Weights of a small transformer language model.
Size: vocabulary 7829, 24M parameters.
Architecture: RMSNorm before each block, no biases in attention or MLP, an embedding shortcut.
Each number is 500 + 40 x the weight over its row's rms, rounded and kept within 0 to 999. Layers, rows and columns count from 0. Numbers have three digits each. The size before them is the row's rms in percent of the matrix's.

# up: layer 14 MLP up, 768x192, rms 0.134, rows 572-588, columns 0-191
# down: layer 14 MLP down (transposed), 768x192, rms 0.123, rows 572-587, columns 0-191
up572 092:476520529443543454414492484456494494624563464538486517543526580550501479472486527495482424485517561527560490457527506503513487549467423534464543555479512537518531517547397502518578507498564496489572510496509460515555562436486487511500462486462525497498601524473422462425445503486473460497510509574408569502540524496487582454499503432486470452465558552505558518525489552527492489520454471550492453435478544538453496496477496519515456507445533515494524464437503438482497482467541475496545495500486455493539492455420449513560479580548509477499476456525561454445494476524472499505
down572 097:462537555541490499555598497485487543487498466469498531578449444535496508480472475442566532465503474516558472469425548520460545569529477462477530515481533500512517530508508500556423543553475541524520454495481523505509533489462493495524506508425514543545528562442487486524580501459570491509590475437504484500458441485449486570488521513497523497506427382552543533508512518551527438459480524471464495521383493505498490528498428467505493526514512452499506491517472460524505505527557512519450477629470564431501459541464490516456520520455468478424401605494514488470476475528529461484
up573 035:515496458486523448460438477475552473557497450492444505533433458474425523477498539513506495570544591490501466458553507580439559489444496578502459463436470449529553464445511470534490483471545463440489549516498438496438513507496488493527506466541477491523565478489479533516545439484479487482425514533484507458566521463532446485493513498494498457461507434471447530560536508553567530458431489503425518482544499524516476418425492423536524543444543550486560528499562579513478506528479512479462547554533517544433452425464553509559456465574515441510523519496583469471524509507515519554
down573 036:503520520525580526537504520555565467463532481482476536441614560468425531521492559573460421449510438482531514529505430488570484438499473483517602461472405550476522504499510495519457491476517481478437488509475541523543578502479484545504531538488565486495471520456532495395506525523521501513410462498555536529491541451548582501475477513479476505531498543491517547426483497465426507485517468600526500479543525525473518592584494501550445489547504529500516487445518461546482542512486425555504513487569499533530405516494505491525522518461467541509554452537451478467548496500488483509
up574 114:527544501517457387410511446478500456587499488521577547505554487485501556526503566483509522545511536460489486472541476530483457494559487494531537483536493537460510484512440487539530503512457450523491513531515486495473519462439511535541436477484495484557457548476523484543457503502479548485557523601513511427481492494515485522533477443539477488451524539478502508488508522583439502476535563439544451533528484556460465434422487481445539537452496474424493562536514529504413381518514485486551449445522560501503464478447548485447459432500486523565560498495459479526584427502451421509
down574 110:534571547488498433465499483493574471530513481515554533525478448452542523485441479498502502487418510540492497442495483513454520445537522450552568512469477475468491527525479535490555532548436500480505480571475543469501473527491529467538426532485457517571440539609493567555523484498543521513557471521543548493516487508511434546539529474392477510435541504476491528471418503548469473459565540491492473478584479455503455505512542468517476498492407450435517525512529575485554459571562506525521489433506580496540465505523536483431462474547449475511512526537465457615480461481480446519
up575 100:510486498467484498514510555508433473529646572438436489512492519509441470427471542542542448516482438555546478509517526488539531570590480483512495524467527481509477532531463432514516522491498512559492580554488520513449531541479562527519584482497405545525479458535549533528491471452519520466465492518481473465523515500508486501505482509520513491475543483450479447542537499538527508460485483555517519460446458464464440490488514561601482508472545468533535527524577533488501546490583417543528478513526572520504538523486574455496497466607467474585455536501492460455542393479532497522
down575 099:546499544467428486538559521463457469476522454530518494517477580505559537506568435477453522543486501477471560476562497541410500539496568499486514549410553516500513508477439518528503455471460460465512527511508483487496471495488523547535515535476507441534573539482523554490516469506567389450523526501474465497559522468517456479545584515544403545397497531511466614517527530506512515502533484466502453482506592484508504453486504560513507561556509497469398552473557515464505556461498523529465528510457516513575502499487553558546438495547510560473491415498563483511511485514543488451
up576 107:507479538496551508562478433492505491456445414469557465584499522446502494466588517512506469501515544447534509520473491525436515524481534553520535461458476519512492444478552517482565428513486411459523436546450488559491492510462503525511458439516446490546467457422494468632577466507453556456532473535451435547415523485586488506488518540502540468517477525462500495507525382465556542467516583534455481544520483451546461484500530448516484528559466487479433520493471474524517517480487493544462442517473477533487521487525558482549516423450555481513510461523446429469508546487505517513
down576 110:583460517502569516500521476499420505516500555482451460483547488482495459531545498567537502489477516520506524525472461456514562503533518435582486476420479480583524456510516510428498527530484492479515501533449554533526545512480516498429522473505545508474493441554419509508582488598427509558518525464481513478518502509501475548519485490477499509523540546502505496513477501477487540455538600586525470611556502448567478477582514483577476467512481518477463521449431563480523568431537425487567472408545487465529562488541465534528558526486425472506459470546467534511474523507497501438
up577 120:489463478478513466466462514492487489500533502495426503487557416429525503564495532520516498439528527538502552494484472476534495485487469511487499463545471565491549460446475571460523525479552448388531557498487520581489469493520440494535437559564497552538444507547571444553472454512490584512514526527540486569526530470417512443579488528511555508512496436452460543490438490495494440517488503524430500460568490648504503513505455494493532513506478519525568447478526519500444508461459527476487458483600516527454486435473502459497500496434554449518455464496509482513520522413475566524
down577 116:545472492418491500509492481568471529498514539494479540533508512459647513514512556497516466465517527545493471558520464536466490443502530524481544529555497610487464489522498518432520531481554536362497496488483482477508551516473486516564522490541509508477498498476438453488503498514499611557474537557494524473500445513510470547612560493506547486485535519509433517540505570534538465542537548604541418439499532596559481524471534525491492510572509550487499517561484486517434519432499512466468464504518464471473533451457443482494487556453546512576530514500538499497467470503523471443
up578 075:447472431471462523442464559482543485493514433405440522530513429477515511484512533580540476520498560521491528502506454542491517565436518538578463473525564426517539485605568483487518542513467455496558504540504450487402525514469551460464525529544482586506536487481533568551499507540527539571431528497432479499495429483523487534507413506464506523434515565465521486598521449485515421524489479471511466476542472509564518485481479494555553472508463494458521472481508549494472484514532531438510485547482502535477544522492459526572541521482509455523505533467464478401556486522532428500
down578 083:488571530487481499535557424462417552456452521528532430478438466526467498493491492518497483518492502489609566460524489508473546404516356528512499447497424482474561491452466484557484482481432558442488511437475447545538507481461545537470503471500556470468463470505500438450521519457505508483532423569540489552532579506563535480476518505483494493517526481501489535436524517560490561491555518574501494471458496524473487546452497442541409495492472514509518517512534455519495517549522520552460538544526485551465421563448545524463447469460521513481446514548494457542448532439523531487
up579 104:531491527518506489550500492465542464521421414452525506483490469580452475483470556488551414551489512523511573475528489512535525451474533478561537536480474480508534514454556410489518489519517468544542510477530512530517516562508553486482530548477583510573469526442529523579498469530520392501553509533492587580535465434476494526536540623466536487470447455494511463512469487503497545459535497436447464558493497538546477482493457504566495523496478515496477589382521533519559517443420477567475437503477470528487530510527480482522501481530424503461479557548497468514486507450520535521
down579 099:483528476493483493535456469493510507400418502474548463509492468483513484577509475519547534525511515556438520507474502482525528413492501490550516535552609458496528396553488536481477529479465518534445555513441524545468571516549494540428527466520475486484424485406496423489465483600534459520476482511557428527466437432496535564473531519507558481473495489547489435550493482520510531496478452435485520512519503469389509468523454487541487453517501502544463442512510485556544537449529519498495539407453453541554434490458507484530507503542534474530472523537584566458479534522511540495
up580 096:534451533564514463476467502478436501486529513551452520537449475499440469459578498535591500460572577518563520500476489554491462505474479508415476489513482505508510415481529569495548500460446472501513528467476527496450525536560518562577473475465531454492500441553535426567533458459543449459456548523499568586536573521464519514489449510484521551498476492460571479514516486513477466443508557497447476433471529504480491481477591585565486523512570490547567511509522470480503535493451528496513570473513537500484483504552522447445558517503547504507492542470532633504491520476515430516
down580 101:453534502532437493528451517510477542463510498518467483528463494474535446513466496494520453460492448522511468513449501456490508536496529458513545561497515452537507462542532536457558506500424509465581544525529477516560480542509488504468533539538505570511524486469522459451540494513575451545427449545546498441495535472501475495564479511463482512547512467520540539489478462575536476422495513497437521531506494463495519478434486531489520496475521541529509479451517509462491441512509535525476468519512460330445453530543465546502457606477488489453523544504512518573463493461493546294
up581 109:502509472570552522492543504471532473545504403514501526492526530448488532553463429517518475500499495476544509509462470473472522448419463510481410470460477430508488580475454556422496484523525497447417527499491473481449462521438467569553548507516484499537459497476485537499537429487499519515490526522410492500440538531530516495459492543510563554478512553512518507430465439452548489506473532540543475535549500479405506490452531599466456461460514468442560487546588511522529509523490498531439587515495466495461502476370494492482490419487507534430523458569558541476528500537466520516
down581 108:481566532504544508498565459517482499516480513479494514575498463472578550537492487525464502500483535530450512477541440456475521521505386484508518460486510503517514569492476505489547533433529525508509429535504577506488466508415529485465547579504473428489486427592532515483536454584461490500565501513522529499381561509529479556549503505426514507572517495546503474493435479472453519587434510507504487548555439457483526499515468578562437526506431545502525464555445568506508453563457441524488552502497526516547503464464507498470498423480535475468432475481528560539453514556520468509
up582 092:533483461511464495433482524438524446461490512547500541437408494460551504513541553485432530572460511487513480493539523512516469434501423536420442516510468524513543501497432548483419474503503553496492546479500479478553534540461486568506523412473446526466432485523488519499576423480442509456511497478470518502441577505540538514477482515476459448489494512499551496511507524457494450441529570575421511529507495485417461494522462526491468495420444575517566476508526530434491465539563535508409525457502423489516510518514548543455468467520498453467485517570567441457492565441492520500
down582 101:456549500514496507534474421544566516552542444515516441487458477500544425496497541553544450522489482489508468458521495495489528491463456542500429439560539472543456541484504515551449510526464562495505547571487490489498570519468501486524546472561505495521472530468523510517501416530548510589539484516432474525519508544615530496383472511415464495448417567512457451533410496500509453451404468524473496476487422523506514490484440492511473517486443444511528524490554478495496475563542464454508471482559513488487555446493484495500563422469538492461438448549530505441487538510565483526
up583 116:508503496522520483531464491490487488463466427547554505528584483513586543473447462559507518559471551431539514541545464453538518491534453476478466511482512520574570476522528422555415512480493514458482525577596428520451466481522505411522526510523550456515509397505509517433492514535509475531497538491466531500488459472491530511500474510428507522441503535476512565527549533560512482446485484530481503545522538503564534529459568480510606483452530403510557555492518499514488486468467544492447472527547560533607549462504487504553418469476543566468484508583470472499496515505524494520
down583 103:510522550499456469637491524499510509484477565520523518487498516467539521486420490471467475489465566455540502426508400460525481567529489482496526494573565518535494541461507524543473567548472467534492453513557526522435521498490541507463514495531483558507502436516517545514438550525484441547518489451538548500514509504450512463472433492572517500498462528534543556462570539502502498584571460517489546497456478480450520535543573575412499488508487479533533442487561484463502508389477524521476520572518501481587521522544539484575504523529590558483503498591491458552494492527517517453
up584 104:506505487554517492478450517503497474459499482464524457491575556494472520537517516547537481486540541474507569478485453511502542420466483488522564516485508511536487489510508481540410501479542498490534525531523497549531508464470584513565540480515407500542519583477520511439466474531496457514508530494405545487510509476532498461571440468484464460401535585557436525518521503491524525461419510460504452506490541439459471452449510487497538559482402556455476437523498512486457428530467481435485497528517474515484453506528545414584488487560508459378503423483529481429528543454443445514
down584 100:494565486560474504483556542488529522502519492518470469530445561528522555562488530575430490572520483532557548586512451563475418592467482461571533457498478506512477516507538475468497461470497514519511538496544558526496421455491569525581542429536455482423510495461499574513513503605388504493469522448526464514532523511475550456596511509544477562474506465497498540468512524480533501418474479412531509488542573472470544426515518472450533487515464453529510463503493507535543473496520474483509574584507514533533526417516516473482564498493543493467443467523481504498502511552534513523
up585 098:502448469561506480520513480475480479492527506533486454527445419519484467422530489535543564563534489509553509469458509526491596529498481496551446528461480460465504552485517433453517531455512383484508517467520463501466482455520504535555487481459496507496532492462483490562502507470497476478530526485476476539504537499465524486426452449477468496416505494455495535577502450493533562477501499548469492476474551481553505511453525440511548437500542494507566551543541477556430563539520572482564413503483623497432456447571510450445450465548598450477488487452539507465529474432450560508
down585 105:476479488505513473456495594464499508465477468516545479549498537460441471622540466514414508486588491459486478560510457482462570524484472600524505506504548546505445541513508561553502487437499500506455476463459490485506438549554494519494521523460478453447467538469463550482561508495459455491496463450519522518575462520518481471507511503445443507488475516544527522447506515453479497443499453504525487500501538540494535503503529524532482418476508524506517582504449421557424480476449498498494546550527451445520473545520463376450482522548513458552465541493556522524485603533427392469
up586 089:513517478473504460517535477473424512564467482461500567517509433517404481457566506533526527520544487515524445504476479496447498512478461525518473435474515485591572440491465484512530525494484549505442489474546456604506544519392471513500498531537564532483490455496491522454532512487444475483505545530506504474503412518439403509504465512426454494464529510497485388551481506565580463558502424473502468461535476507475491516404493532429507523495448542531523550455540498510555494561431547406572570449461479471510503505558495502529465483523470482478514576511515479457508459459514497502
down586 097:518521480473501475551476515442452531458554485456512523531512519477528470549499467576566503538572501439490533504509466457542459463501419498465492543479553475458506479430458450455502571469515514475485414488515567480529430488505454465530490505486533462517557439538498493498504478467485505453450442524510479521461449556513510540529478456504490462488473494488514507456586493451471460474513583479558451451477461507540489472525536474483566501506518449484508468490497457521447514454592557462491507443492507304488515520548491520480486523499534503530502567530515554532457509467499544344
up587 095:487505495533515534438473517468497430527524577488590496497512527492522483591481507526440476455492447509500560429491494553491514529522524478489517495482472583466513531501510473526521458517534566517548518528515581613555531397484594512475480495576390468543488479534508551474501580499459509499602552487455476487461521435487438466519536488527520515473543542478519529498506499532486529526516459542543495529557524497557497481522469525460494535508454505539432495588412477543430460549471514502462511541559502520558551499518525485505539455531538459534477518517513474514452636502498479531
down587 097:571461464486476536480536488452478485489473497560463482447488562500463563406518489566530532527473492494462519515479489523456467519492510457490507502392431514496493472451516527480452482546465521486493453404484495503543519467454530493523527519490477492568498510576537570442531497413537579465451443476533569499541472522511517395491526503487493527478435482485495499555512417473490460485505494474467521473513498585543519441364524485488526507479504508498576474518463526522518490555482494426536593543538479500503496437472507548473527480581542511565473528468555437522526437521494454408
up588 085:528486450417577508445545465450491515568557482488487573497538573597512498508511563534511456580544501494496447568566494517555482465482543570518480417495526453547536416486476497499515505523500463556457526482521445545442544550506534543529498588526560411499514459520483473428493494469477560531470550479453564482453496504567441511501511512444545437466524554509458472508449541492491535582521529449479524469485472499547479507473565497546525492525513505540500514419431507458557435493456450463547548510481487514521510548541478450536529472527483542526525536535493509499487512570536428514